Part of a small language model's weights.
Size: 15 layers, MLP 512 SwiGLU.
Training: a variant of Adam for these matrices, 270M tokens.
Each number is 200 + 40 x the weight over its row's rms, rounded and kept within 0 to 999. Layers, rows and columns count from 0. The size before them is the row's rms in percent of the matrix's.

# down: layer 3 MLP down (transposed), 512x256, rms 0.0534, rows 78-86, columns 0-255
# gate: layer 3 MLP gate, 512x256, rms 0.0873, rows 79-87, columns 0-255
# up: layer 3 MLP up, 512x256, rms 0.0822, rows 79-87, columns 0-255
down78,102,184,175,201,194,259,181,142,161,191,172,189,199,240,243,192,218,260,148,230,264,236,167,228,269,164,206,293,148,224,243,220,154,220,159,142,273,212,245,207,228,127,223,148,196,199,156,157,230,189,239,255,269,252,123,179,211,204,170,191,171,191,214,166,205,163,204,169,219,194,209,197,200,230,179,171,238,277,243,139,195,238,205,264,195,258,168,142,281,197,201,185,193,135,188,214,285,229,151,207,172,218,196,170,211,237,259,207,183,203,186,232,252,259,147,194,212,143,181,217,155,228,195,188,206,143,226,288,168,157,172,148,215,219,174,294,126,94,154,213,203,199,194,102,274,231,146,153,185,218,209,214,188,202,115,177,293,260,173,214,179,247,189,168,254,215,123,265,233,225,234,149,274,138,179,199,268,207,218,209,192,237,204,203,134,189,113,205,216,219,220,192,219,238,231,232,121,188,220,172,161,162,231,183,173,174,228,243,201,212,216,227,215,137,219,210,200,213,216,172,236,229,199,221,190,296,150,194,185,212,145,167,182,206,154,186,221,179,185,186,259,206,265,190,220,200,150,243,240,125,166,106,111,229,235,182,212
gate79,104,247,244,126,203,252,190,155,158,244,203,205,224,235,281,225,260,174,237,195,144,149,192,231,220,186,183,217,224,153,244,292,286,156,213,205,161,222,219,223,214,223,181,156,206,242,216,197,240,155,260,225,174,184,186,249,249,197,124,201,204,178,266,162,227,225,267,205,151,212,179,199,216,142,204,141,197,201,254,259,147,201,135,245,239,155,199,183,248,207,218,238,179,224,184,183,197,203,170,262,264,192,222,157,124,182,208,197,153,217,198,192,165,192,272,191,190,142,244,238,214,237,191,205,262,239,181,191,230,130,323,180,209,217,253,152,149,150,202,208,177,214,233,173,165,170,237,159,231,268,180,256,211,217,263,224,200,187,268,125,250,223,115,300,251,233,112,226,183,160,216,208,187,238,191,268,238,179,133,223,236,251,112,174,226,197,235,249,196,111,193,230,201,131,249,210,171,241,170,246,203,249,231,258,137,208,168,218,221,165,243,189,256,149,183,277,184,196,146,239,192,239,173,247,193,224,245,209,159,171,188,275,218,172,195,154,188,220,146,238,184,246,242,273,214,195,207,259,275,152,166,237,211,215,208,203,182
up79,103,184,296,192,174,223,221,142,209,287,188,284,164,235,279,311,239,115,182,188,220,132,242,154,247,212,253,190,213,201,245,163,265,200,196,163,224,159,197,185,260,148,189,161,184,259,161,172,167,204,180,198,175,216,224,222,167,212,161,154,151,232,173,228,158,223,222,249,230,200,167,225,149,126,237,116,157,231,146,216,214,174,215,165,208,173,189,206,186,146,233,178,223,169,178,280,267,136,165,235,288,187,172,212,234,208,218,193,261,205,115,200,214,190,237,197,150,175,193,220,231,231,256,221,208,201,182,168,183,158,245,195,203,250,251,257,105,170,204,175,260,210,248,127,254,175,216,205,107,205,154,252,152,252,198,153,196,181,233,153,233,212,161,237,185,140,142,274,179,214,256,164,192,226,252,246,183,139,197,146,235,260,195,138,183,184,208,186,186,219,173,236,262,169,181,168,165,226,202,216,118,249,219,130,192,160,200,111,153,211,224,189,183,134,225,243,204,221,227,195,190,256,180,291,230,231,181,184,183,223,169,263,255,159,147,181,178,243,189,230,225,267,200,249,216,174,225,232,215,183,246,172,211,256,256,199,163
down79,098,200,225,205,170,194,169,155,190,209,253,207,269,180,155,167,163,156,211,139,248,195,193,225,185,173,179,292,204,193,250,231,208,287,179,173,214,146,178,188,206,178,190,220,180,131,169,232,188,199,197,200,225,210,202,264,207,229,263,226,195,175,151,260,161,216,189,253,247,167,190,240,186,165,109,120,262,256,232,214,200,172,134,193,174,155,227,226,185,147,166,202,222,210,177,198,227,175,313,151,200,202,256,205,181,214,179,190,204,180,223,217,209,178,224,179,116,256,201,187,206,180,190,240,210,205,88,141,198,252,277,147,231,168,227,279,215,139,251,160,226,242,169,152,251,178,235,259,158,212,207,204,178,187,215,227,176,216,288,222,292,209,163,250,197,248,208,196,223,201,244,231,180,223,151,271,156,183,157,142,194,267,195,217,159,225,265,131,197,150,231,207,192,252,211,143,216,289,179,145,163,265,245,166,178,235,205,245,225,215,172,185,185,206,212,197,121,265,263,249,251,254,234,247,225,228,149,126,229,241,171,154,261,175,144,159,190,264,174,209,179,186,173,134,140,310,172,282,157,200,172,169,191,227,208,188,237
gate80,096,213,212,254,208,196,194,192,236,141,211,197,228,224,136,217,194,254,245,215,160,195,202,256,231,206,210,210,203,271,199,164,167,188,158,234,226,258,238,176,225,140,272,166,134,152,199,109,249,231,164,164,244,178,205,192,193,198,223,169,145,201,190,191,228,285,227,188,189,193,205,185,198,152,179,152,146,201,247,161,227,181,219,221,149,254,160,143,214,196,226,283,262,173,232,187,197,226,184,201,209,263,230,263,120,219,183,215,192,202,155,234,187,111,251,191,200,182,266,221,196,140,140,252,232,248,146,261,303,176,215,225,210,166,250,208,224,246,173,146,161,174,194,160,159,238,112,193,155,189,261,200,222,167,157,184,247,208,208,210,161,159,93,208,172,220,211,113,203,223,161,200,268,216,189,251,247,187,215,252,180,274,160,227,196,110,193,182,210,145,216,153,171,131,174,181,202,177,212,249,219,180,190,184,206,186,250,223,169,206,123,188,116,179,171,173,183,84,220,157,223,245,250,99,174,134,279,229,222,220,162,246,175,153,185,191,205,215,151,172,191,149,187,139,187,298,220,209,224,256,232,171,259,126,212,198,199
up80,098,211,86,207,173,201,208,222,278,209,181,173,165,226,167,194,183,259,286,245,212,182,168,208,186,148,172,211,263,182,223,149,263,231,211,294,156,223,248,228,245,197,215,188,243,200,262,172,243,132,224,179,192,262,244,229,161,213,212,197,260,190,186,125,228,185,237,184,171,202,238,145,253,203,199,218,251,207,274,172,212,227,142,189,103,169,170,234,169,139,179,166,223,140,261,181,171,231,203,202,162,273,271,152,207,273,255,225,243,171,141,200,236,187,144,233,243,287,179,188,214,207,225,192,166,190,175,228,255,94,176,264,197,197,220,144,161,187,199,221,139,211,186,197,220,215,224,196,233,219,190,207,258,200,221,185,166,183,189,159,181,193,157,242,217,252,167,174,252,126,107,177,228,201,221,221,171,282,160,222,219,216,230,201,212,253,139,193,285,237,150,188,154,212,189,155,187,120,210,264,226,140,135,179,181,216,211,189,215,244,194,175,190,265,266,232,194,184,187,235,191,149,178,153,238,210,159,260,123,213,238,220,205,230,220,173,247,185,204,132,125,188,232,156,115,267,191,152,208,192,217,209,186,292,267,176,155
down80,098,212,149,226,251,233,245,239,185,126,207,205,137,165,140,227,238,210,157,173,213,235,197,178,198,195,238,168,280,291,123,142,173,188,172,268,221,235,223,165,181,218,299,191,296,173,253,210,189,233,228,213,207,218,205,220,197,174,194,159,303,239,208,195,205,260,211,188,172,156,182,191,182,193,225,204,132,200,237,177,199,134,172,229,200,214,215,231,193,262,209,173,187,98,184,209,204,223,180,191,203,228,182,208,227,236,188,273,197,268,182,169,104,204,116,189,235,175,191,181,237,104,141,271,157,220,154,203,241,183,184,135,157,138,206,157,237,221,305,215,189,246,209,186,175,173,152,195,213,206,240,185,217,219,222,196,213,177,145,127,198,166,187,178,143,166,146,157,242,165,167,205,199,133,202,186,231,278,183,275,188,233,233,219,202,164,208,230,245,127,197,172,145,212,199,222,197,250,269,207,182,176,224,190,212,143,184,197,237,179,118,286,169,196,220,224,168,161,281,150,271,245,238,120,269,180,173,151,235,155,210,177,185,206,160,188,192,233,260,138,182,197,221,148,189,254,150,135,245,224,204,174,274,178,279,221,166
gate81,097,203,187,240,130,156,203,219,168,176,194,269,231,312,178,126,252,173,174,155,198,186,224,231,270,149,193,192,136,195,203,206,235,170,198,157,201,252,173,225,139,192,139,220,256,258,268,196,211,242,236,217,272,133,207,224,236,184,221,137,224,213,199,180,232,254,124,255,182,278,164,176,213,165,238,177,152,168,188,207,243,289,198,154,213,233,207,62,288,153,242,227,129,195,196,248,178,162,206,241,134,214,199,195,185,122,175,181,140,224,214,248,218,157,243,253,233,220,167,161,180,146,207,172,207,161,198,224,179,228,307,247,239,234,225,224,240,132,222,171,250,215,216,254,195,205,236,188,208,185,182,202,199,169,174,236,190,155,168,212,249,186,286,202,240,207,183,212,248,214,152,223,259,308,201,178,157,273,206,244,266,224,227,252,188,289,176,153,230,176,133,137,180,183,214,145,226,149,194,171,157,186,251,193,183,260,200,259,176,210,222,213,184,215,170,202,190,133,194,170,196,213,231,217,229,174,186,195,170,198,177,247,147,211,139,183,183,274,179,221,190,165,180,271,136,215,229,218,208,149,200,241,225,261,217,137,245
up81,095,184,254,204,207,142,107,201,164,166,214,149,218,222,266,149,258,185,150,252,213,180,179,196,196,194,199,212,185,307,176,137,195,206,272,201,228,251,153,223,189,176,194,139,186,223,259,201,229,167,214,175,203,265,231,206,207,158,235,208,159,181,169,244,278,196,238,126,231,174,199,160,147,188,183,165,262,159,136,201,227,189,225,172,174,229,204,150,179,180,156,90,172,226,187,189,246,125,254,254,158,243,187,262,285,185,148,164,194,160,202,320,218,219,140,212,181,192,181,198,215,141,233,204,122,269,168,163,155,203,190,224,256,147,128,159,191,166,183,230,247,277,170,153,202,250,197,174,189,260,212,211,297,257,182,117,253,186,223,251,183,236,156,156,177,239,231,197,240,163,190,169,166,201,213,190,188,230,174,172,276,158,222,226,219,90,150,237,194,182,212,179,157,251,171,246,264,197,206,222,186,212,180,244,240,167,248,187,220,213,142,223,170,218,262,148,195,254,171,202,166,168,161,179,272,154,243,194,180,177,149,255,235,256,172,259,228,198,267,257,221,199,184,174,246,204,196,176,226,164,179,175,219,245,176,278,186
down81,100,207,221,213,253,182,166,302,219,258,195,157,140,128,233,266,161,184,230,192,169,217,220,141,159,277,212,205,175,253,242,264,212,238,259,219,168,166,159,261,193,265,182,180,203,178,175,170,218,201,151,234,190,211,174,272,229,147,183,247,176,198,195,137,163,236,193,163,168,149,221,153,274,213,111,196,186,247,205,214,282,246,185,117,111,160,214,274,208,197,196,249,264,211,203,125,291,170,154,244,238,212,116,190,156,230,234,211,226,190,263,127,209,264,263,160,176,160,185,211,192,177,229,224,140,176,228,168,273,224,245,209,166,214,209,132,146,255,246,212,145,118,229,149,211,209,260,184,151,233,235,201,185,238,156,237,214,275,171,178,203,181,192,207,266,177,154,255,183,191,194,209,189,131,169,227,260,206,252,154,176,169,172,151,222,203,220,183,186,202,197,232,256,210,218,209,210,173,147,150,269,224,254,182,211,236,200,254,178,220,251,129,167,168,254,200,237,216,252,179,175,212,159,216,196,217,206,177,216,198,266,238,224,198,194,235,230,212,165,101,225,203,213,224,198,154,211,182,253,310,194,203,259,148,230,152,213
gate82,100,202,147,199,179,201,238,275,258,176,260,148,219,263,86,252,232,219,183,117,261,180,182,169,213,169,212,277,165,238,192,197,196,255,192,189,136,292,157,242,288,189,200,235,192,215,158,203,190,211,217,216,218,223,159,144,209,238,205,178,215,174,251,160,188,232,124,157,191,183,209,125,236,191,206,234,217,145,231,179,126,220,189,293,224,275,204,233,216,211,163,148,254,118,242,225,264,267,158,169,177,162,229,222,164,172,153,206,184,204,207,158,175,241,190,182,184,182,141,209,241,204,149,242,200,167,229,260,197,203,256,130,183,180,202,207,253,205,193,245,199,260,206,212,197,142,148,196,173,126,150,206,201,118,179,219,240,181,145,244,196,255,197,143,176,212,164,195,209,240,317,196,212,204,214,181,215,157,218,314,224,175,190,253,213,160,271,316,182,205,241,192,160,228,202,223,231,242,151,214,212,236,159,216,225,259,209,274,189,249,126,207,137,198,161,211,170,206,210,212,188,212,108,177,188,126,223,199,224,243,202,165,135,193,196,198,242,164,191,190,214,181,180,192,189,248,209,129,211,105,204,175,238,225,242,221,243
up82,099,244,179,241,165,209,219,164,231,138,176,241,230,215,212,246,288,196,184,168,184,219,168,174,183,170,227,144,229,241,238,193,179,184,236,205,215,169,174,205,236,177,258,208,184,192,176,262,245,146,144,235,248,152,194,205,201,203,224,146,251,179,243,212,174,237,142,103,187,226,150,127,162,181,193,134,166,228,191,119,130,153,213,205,173,224,177,168,196,225,180,233,282,157,200,273,170,246,137,208,190,178,214,273,233,192,260,201,209,245,211,139,166,249,181,197,135,192,167,206,176,161,169,140,168,143,226,190,225,178,258,195,251,172,195,203,243,151,176,166,173,213,207,216,236,166,211,226,246,156,160,205,240,163,264,169,222,219,168,114,180,202,235,107,164,273,213,124,231,190,236,184,297,222,226,257,262,100,221,170,234,147,231,254,198,178,210,208,160,236,231,276,137,252,214,179,189,149,100,124,206,234,181,212,262,153,226,212,180,221,216,265,158,228,149,188,185,158,205,177,228,222,156,159,152,183,227,226,169,254,117,176,177,216,249,247,166,228,286,250,186,273,197,229,219,239,166,212,238,185,162,156,291,210,232,205,250
down82,092,184,195,172,152,193,130,167,174,146,287,235,250,264,175,230,186,315,183,223,132,170,199,210,139,288,210,161,220,165,264,171,268,206,187,201,298,215,170,239,176,222,154,206,154,186,179,175,232,191,240,225,183,136,221,236,213,270,201,227,128,239,187,203,221,223,237,152,337,220,221,193,186,194,252,168,187,186,232,206,261,144,189,123,150,174,208,164,239,196,139,201,171,255,183,206,217,198,248,211,249,206,222,274,222,228,259,185,144,220,229,181,256,188,163,205,181,162,207,131,171,199,132,224,220,218,154,198,210,148,199,218,235,213,248,219,296,208,193,153,206,211,246,242,240,237,235,187,276,216,152,164,180,242,253,161,145,142,242,86,175,205,175,187,226,217,200,105,212,176,184,203,226,174,224,240,178,241,190,171,168,197,159,123,142,186,214,266,174,130,199,137,194,184,193,198,199,154,167,199,296,181,239,230,236,250,222,242,147,226,213,170,185,214,251,145,193,230,134,133,252,206,257,184,273,219,191,225,161,241,251,229,199,191,168,180,208,131,150,263,146,222,194,197,196,190,196,204,179,181,214,169,154,215,142,162,211
gate83,100,170,209,202,197,249,151,143,208,174,290,256,154,157,208,189,127,181,205,222,181,159,235,214,247,229,213,193,149,204,143,150,114,153,111,204,165,224,213,218,186,193,148,168,224,175,133,184,242,245,147,195,222,210,197,207,171,198,198,196,226,212,269,173,189,167,206,169,191,100,205,268,171,215,235,133,198,250,213,323,182,172,243,237,217,227,212,206,137,162,186,85,269,282,220,171,201,188,167,213,280,178,183,168,154,190,171,142,252,205,176,157,168,259,267,172,142,234,138,160,234,213,116,246,257,213,220,177,240,193,220,219,219,140,178,159,239,266,231,244,147,196,140,192,169,193,249,184,207,240,213,195,229,210,166,213,257,218,224,199,202,192,236,167,233,244,288,187,192,188,215,204,155,184,231,157,171,163,203,230,219,192,177,281,183,149,270,209,174,174,243,159,203,188,269,230,233,249,180,145,144,166,203,191,110,232,169,232,280,283,244,258,205,166,216,166,209,242,181,203,238,229,227,156,258,231,183,182,188,186,172,178,229,251,150,192,204,231,328,237,199,148,193,204,196,238,178,184,257,154,208,182,203,264,163,153,194
up83,102,215,205,191,195,173,211,274,184,136,230,165,179,198,176,268,185,218,238,170,203,165,225,148,195,127,209,223,221,303,183,179,212,165,242,254,152,203,144,243,291,154,247,216,270,160,220,206,221,223,166,242,148,169,160,206,234,201,241,346,209,169,238,130,255,271,187,138,196,168,200,156,176,188,206,188,159,191,218,211,201,166,125,217,193,211,201,256,167,162,183,169,238,117,251,283,212,176,192,176,192,253,249,222,256,159,198,140,171,122,185,151,248,322,234,149,226,184,213,231,154,215,126,227,209,245,190,208,206,187,212,275,170,172,244,144,183,181,154,141,188,172,150,153,229,172,239,240,221,238,145,157,198,211,189,182,183,213,237,163,259,201,192,236,184,189,243,190,175,166,176,226,198,269,237,234,182,170,149,271,252,177,197,237,248,200,212,195,162,127,224,186,215,221,195,268,154,184,140,156,187,207,139,244,184,209,244,151,196,227,211,167,197,204,156,130,247,151,188,210,202,143,153,232,243,216,249,213,142,218,165,268,264,149,204,149,234,140,218,250,154,195,163,210,219,146,198,136,217,120,151,251,234,201,179,193,251
down83,101,240,204,229,144,245,283,142,209,218,176,162,194,231,267,165,163,158,185,178,230,223,277,273,223,182,182,233,252,145,226,171,266,250,175,183,237,244,238,223,247,176,229,221,176,228,264,239,190,148,278,190,200,195,153,168,197,129,184,139,218,195,217,230,168,274,186,203,144,202,178,183,181,222,243,217,273,213,133,187,215,220,207,187,192,208,216,194,243,230,241,207,161,207,187,231,160,160,160,209,202,156,235,206,136,151,227,239,129,227,234,348,209,138,207,238,213,159,182,163,167,263,268,238,238,146,214,168,181,242,246,180,241,175,175,203,212,170,201,165,236,185,133,189,203,214,204,146,191,200,189,146,198,238,193,233,178,109,145,241,190,241,226,260,161,216,128,176,206,264,265,235,172,249,172,140,186,212,173,211,138,215,199,143,188,142,175,238,232,176,198,236,134,159,130,144,237,197,178,261,216,227,151,226,182,178,190,160,179,124,214,242,190,246,158,179,114,219,153,207,124,240,184,221,135,247,185,199,208,255,106,211,192,211,201,238,149,209,250,106,269,227,172,246,128,207,227,151,205,289,221,207,229,213,190,248,208
gate84,103,179,153,143,143,223,254,201,213,200,232,155,184,163,213,200,154,118,275,203,200,189,263,207,226,177,168,216,231,181,242,225,270,212,224,214,194,177,177,264,134,243,175,235,161,297,265,245,205,263,228,190,197,193,260,189,215,270,187,208,149,132,174,163,185,260,221,210,182,197,216,180,221,147,185,267,170,141,202,252,235,189,207,244,217,172,115,182,165,156,279,220,206,175,195,232,183,194,212,176,190,258,154,227,217,132,203,156,179,220,71,229,152,178,184,214,268,147,197,254,194,171,201,228,155,188,249,213,170,189,210,238,192,226,184,225,220,184,193,221,254,200,241,213,94,106,270,197,223,206,147,209,176,192,164,177,220,222,192,114,276,185,223,223,281,180,135,217,211,220,206,224,211,214,224,196,171,150,210,223,245,241,206,193,188,224,147,283,259,204,225,233,275,220,132,212,177,192,163,208,143,296,195,207,172,187,159,167,220,138,147,156,193,117,198,221,160,213,102,237,216,236,281,258,164,189,214,195,273,223,151,233,172,234,179,181,198,289,230,215,152,193,174,220,238,182,134,187,222,144,205,268,211,164,181,124,210
up84,098,161,187,214,185,215,205,198,220,171,216,173,237,161,204,190,234,184,244,254,227,146,192,188,212,171,249,262,189,202,196,257,249,186,177,181,143,291,190,188,89,168,251,258,221,186,213,227,165,257,194,116,205,194,186,113,204,186,197,188,143,189,161,206,162,237,190,146,254,211,208,179,121,114,181,219,176,229,213,210,235,156,201,192,181,240,237,281,194,164,253,233,124,172,163,203,167,226,257,164,192,267,222,278,222,161,233,186,277,170,141,252,217,257,233,254,218,152,182,253,189,223,262,245,148,214,194,207,178,210,207,286,267,143,159,170,223,199,125,168,238,212,169,146,225,200,264,139,40,173,154,182,219,185,174,194,226,227,244,198,195,252,204,220,266,219,165,174,167,228,209,162,197,167,237,213,144,143,133,183,231,196,223,215,196,224,186,166,241,247,244,184,276,295,162,143,244,155,185,207,241,245,150,226,178,205,190,144,179,235,157,141,229,198,212,204,198,240,146,227,206,307,211,194,258,192,198,247,214,216,191,233,206,149,250,227,274,170,195,221,182,223,207,183,225,160,218,243,218,177,234,235,263,207,136,124,214
down84,101,218,197,245,170,244,185,218,157,245,233,238,212,187,99,213,203,297,227,158,226,193,174,223,267,234,110,180,217,275,246,203,164,191,163,248,163,190,175,112,244,163,226,212,212,127,223,132,163,276,150,168,200,246,211,194,203,167,213,155,198,226,167,143,213,156,236,165,162,200,240,207,152,206,216,185,246,248,217,230,238,124,173,140,222,216,212,236,175,233,208,226,259,230,191,191,222,240,188,186,248,189,228,176,270,176,216,245,187,187,213,238,248,222,229,201,247,235,166,197,195,224,179,225,174,184,198,208,229,224,255,177,273,192,178,135,236,190,160,243,205,158,179,159,187,191,189,244,204,197,186,234,162,207,162,201,234,227,261,117,176,180,236,156,200,216,214,173,258,177,242,170,193,163,146,236,244,243,161,234,129,293,224,166,225,253,301,259,299,237,238,201,207,212,101,190,212,109,185,195,223,148,182,231,208,238,184,145,183,222,135,191,215,151,239,196,229,197,227,165,224,250,236,205,225,279,179,180,245,239,179,168,239,180,239,123,216,173,151,151,195,190,219,134,174,148,213,201,205,353,180,129,163,296,148,211,168
gate85,105,211,247,168,178,194,242,210,282,266,215,227,150,285,169,219,141,198,244,249,242,198,222,238,240,185,145,226,216,122,271,197,141,228,177,208,159,196,229,167,186,250,178,221,161,217,174,181,162,181,138,60,214,216,168,226,207,231,118,233,204,266,178,137,213,239,211,202,194,234,212,144,219,263,196,207,158,258,208,237,225,210,217,219,141,133,213,159,193,207,122,150,197,139,179,237,169,249,154,223,153,209,150,205,179,229,297,165,211,273,250,191,194,224,194,198,292,191,168,215,116,263,216,172,198,251,154,199,203,208,229,181,169,255,200,224,190,177,229,206,257,246,213,241,224,228,182,147,229,288,148,114,152,186,204,231,222,143,121,201,160,207,280,127,190,235,206,228,298,167,169,261,173,178,220,207,105,289,195,185,228,155,167,239,172,254,204,293,212,211,219,143,177,212,224,228,188,225,204,259,190,239,204,164,233,213,183,246,130,178,229,220,204,152,210,197,216,236,130,205,241,148,253,164,251,210,250,185,184,207,254,167,190,192,192,224,213,257,188,141,194,209,203,182,214,204,215,175,192,157,226,146,221,141,158,175,244
up85,106,179,174,164,270,156,183,243,116,238,212,244,184,150,146,199,215,208,126,174,271,148,156,198,212,144,175,142,220,176,160,216,214,238,199,239,191,241,259,107,173,172,212,195,283,164,128,229,150,231,167,183,150,215,182,156,201,136,184,250,193,204,168,260,181,170,212,166,224,182,157,161,210,206,206,153,163,172,245,200,223,119,269,225,162,214,286,207,173,225,210,180,165,257,167,200,231,181,228,234,178,261,211,207,266,190,215,211,200,181,185,166,290,241,180,158,285,193,148,187,205,112,218,247,137,313,147,180,127,165,267,224,223,235,252,170,200,227,135,152,243,212,203,148,239,218,220,223,172,218,173,187,164,179,155,150,215,209,222,189,249,202,193,216,245,208,206,125,218,262,236,144,180,187,186,243,165,226,241,221,281,149,181,164,204,187,176,141,174,192,252,136,137,145,252,199,272,222,169,178,206,218,186,179,181,171,176,205,158,227,179,130,138,188,232,249,280,112,162,119,151,226,246,223,179,222,148,145,222,247,197,158,203,224,264,245,179,192,264,192,203,215,183,163,170,122,187,154,206,174,256,183,216,179,155,207,197
down85,107,204,209,145,221,176,244,200,248,179,184,173,219,265,201,170,217,218,189,208,213,156,184,189,259,210,211,227,231,239,155,199,247,114,165,202,169,188,198,134,198,207,239,251,191,183,189,181,199,242,194,222,205,169,183,179,130,141,180,200,267,136,236,235,210,192,153,174,132,217,164,197,224,185,138,207,182,128,220,157,163,195,220,361,258,261,273,152,130,226,165,159,176,214,164,141,189,181,245,191,151,144,225,242,218,226,212,174,181,208,195,174,139,221,173,154,241,149,176,267,194,160,218,232,210,266,202,92,92,251,230,294,181,205,186,205,211,214,196,259,214,246,175,215,206,211,172,175,162,196,212,231,176,252,171,124,204,181,185,277,268,200,248,268,185,217,196,129,231,207,321,245,157,237,246,223,266,107,204,192,148,175,258,254,233,153,168,162,273,151,218,173,231,165,222,172,269,303,199,171,220,199,216,230,224,195,202,239,206,203,175,204,218,207,152,183,242,190,190,208,146,212,239,244,192,192,178,152,237,232,149,170,290,164,205,208,220,234,251,183,186,200,129,234,207,209,177,198,155,205,223,185,218,172,292,246,193
gate86,104,245,150,148,194,236,257,198,215,224,207,256,201,186,195,131,259,210,306,184,117,188,217,244,203,157,172,282,205,189,93,191,229,203,159,170,129,194,225,291,213,258,154,249,222,249,235,98,194,178,212,202,159,243,181,216,261,215,200,197,259,204,162,146,200,159,242,278,195,182,155,196,224,135,180,246,252,215,137,252,221,234,212,256,179,203,164,81,314,226,208,134,236,223,170,199,126,230,180,188,143,219,178,239,209,202,170,194,269,264,199,180,164,217,176,222,208,194,156,249,182,214,185,227,150,236,243,251,274,220,163,147,174,172,241,167,210,115,252,237,194,167,211,217,169,179,199,243,121,255,190,232,229,192,230,159,188,128,191,210,194,177,217,252,261,199,196,263,256,216,205,174,170,187,195,166,193,215,164,153,244,261,191,208,228,222,258,241,242,116,117,193,210,207,247,158,161,196,260,256,227,164,250,182,152,196,215,224,209,223,145,224,167,187,168,245,130,194,206,167,238,178,161,170,209,157,180,283,233,235,266,207,188,229,181,205,204,258,197,179,166,123,224,230,162,209,178,207,165,241,200,171,227,225,239,202,209
up86,105,155,263,213,198,181,173,128,205,189,219,185,226,201,210,171,169,191,172,193,169,192,173,165,217,183,226,178,192,168,219,157,205,215,147,129,176,188,249,229,245,195,140,164,151,241,190,177,150,178,201,194,206,131,232,279,188,225,209,76,200,188,161,189,280,135,148,191,200,230,131,185,159,165,233,197,205,231,149,252,192,209,188,250,199,170,222,194,176,189,246,225,173,152,114,176,185,173,168,131,232,211,198,142,141,170,112,238,288,173,206,170,196,248,178,169,140,184,172,217,185,213,242,147,252,156,236,227,205,215,200,128,173,201,181,202,228,230,230,142,222,187,179,235,193,181,186,215,233,166,172,271,195,185,248,152,116,247,210,212,233,139,131,168,203,248,187,173,160,182,358,170,208,181,248,216,224,187,208,221,282,245,198,227,158,266,169,198,129,211,109,166,253,210,244,182,142,188,183,205,156,200,246,168,167,203,202,212,277,123,244,252,160,209,267,160,264,215,223,252,215,214,280,200,235,184,210,239,206,198,202,151,251,175,280,238,224,271,185,192,146,164,158,307,244,167,160,213,166,220,170,199,185,195,290,174,209
down86,102,256,143,198,175,162,198,206,167,215,169,211,198,184,183,184,178,218,264,197,146,187,175,216,222,246,148,214,186,137,204,238,222,218,195,218,252,211,191,197,261,158,195,197,176,236,133,189,233,226,212,208,209,187,245,203,179,182,145,133,198,183,184,201,215,167,188,197,206,268,196,145,218,151,226,169,169,246,230,176,137,190,204,129,229,197,146,140,185,162,214,153,221,197,248,185,260,239,211,175,237,206,222,196,192,233,224,153,168,226,259,157,260,211,279,272,112,150,259,275,202,253,214,166,168,259,219,116,223,248,227,155,228,193,272,189,198,195,241,227,153,189,262,263,187,257,199,238,266,199,223,132,199,154,168,190,222,209,272,218,313,236,150,157,126,243,242,166,191,241,285,206,167,264,261,167,149,198,151,184,254,303,234,260,204,260,163,156,228,258,154,251,202,236,220,177,172,210,241,243,142,202,191,205,192,232,228,158,228,238,244,189,275,203,199,316,270,206,205,294,246,235,179,191,261,219,256,195,190,225,233,218,245,215,195,163,207,189,227,233,148,148,215,186,212,221,119,227,145,134,278,226,152,200,255,195,183
gate87,104,201,213,205,220,208,193,240,152,213,221,291,266,172,199,198,224,224,211,252,195,243,234,281,238,208,230,190,198,226,219,197,185,187,193,170,187,120,216,207,197,166,254,214,292,224,233,165,125,254,202,230,188,218,198,158,244,239,155,181,228,284,171,264,167,213,212,231,128,200,201,234,295,221,119,156,296,227,253,201,230,179,193,234,151,165,174,154,245,184,167,242,160,232,195,149,159,155,249,159,116,174,174,169,201,188,231,237,209,202,171,251,206,249,147,263,208,218,142,205,162,217,238,176,155,207,192,251,226,274,172,190,207,194,191,249,180,140,197,221,303,184,182,203,182,148,217,175,209,194,142,181,241,225,149,199,225,183,229,190,221,213,146,140,167,197,89,207,211,235,157,214,153,187,200,131,187,275,224,200,224,214,215,149,143,135,164,219,217,320,126,265,178,260,167,167,112,224,210,241,172,197,193,219,249,230,213,187,186,312,147,207,199,221,202,247,202,181,222,177,201,196,224,186,173,269,218,247,229,247,207,204,211,185,131,256,164,203,181,123,146,237,205,182,136,212,262,220,192,181,103,162,251,251,231,151,184
up87,092,228,136,163,202,149,263,128,224,181,236,206,187,252,241,189,208,215,195,152,151,253,238,212,350,215,195,259,201,234,259,194,176,231,237,127,251,224,237,241,229,205,247,239,165,239,143,154,222,187,185,214,194,173,239,122,130,191,156,223,160,213,162,225,249,223,171,218,171,224,159,181,159,212,214,162,244,204,88,198,193,216,142,200,132,195,214,159,210,204,252,279,228,212,180,222,177,156,238,264,153,217,124,195,204,198,227,120,178,151,228,221,233,189,164,181,166,122,231,148,165,237,261,254,169,170,125,266,162,165,174,157,206,138,196,239,247,204,200,207,195,169,185,186,163,188,209,192,104,212,226,185,229,141,155,162,160,151,169,166,224,225,222,232,178,155,202,121,224,193,228,225,150,244,176,84,124,269,225,187,211,163,121,285,163,194,183,196,185,177,250,173,227,189,207,281,265,217,174,197,263,152,179,222,235,282,212,184,211,181,188,232,206,119,225,211,139,190,176,208,222,222,231,172,189,237,202,231,214,230,183,241,165,196,145,243,232,239,257,257,133,194,258,236,218,214,209,176,234,201,193,166,225,194,134,206,168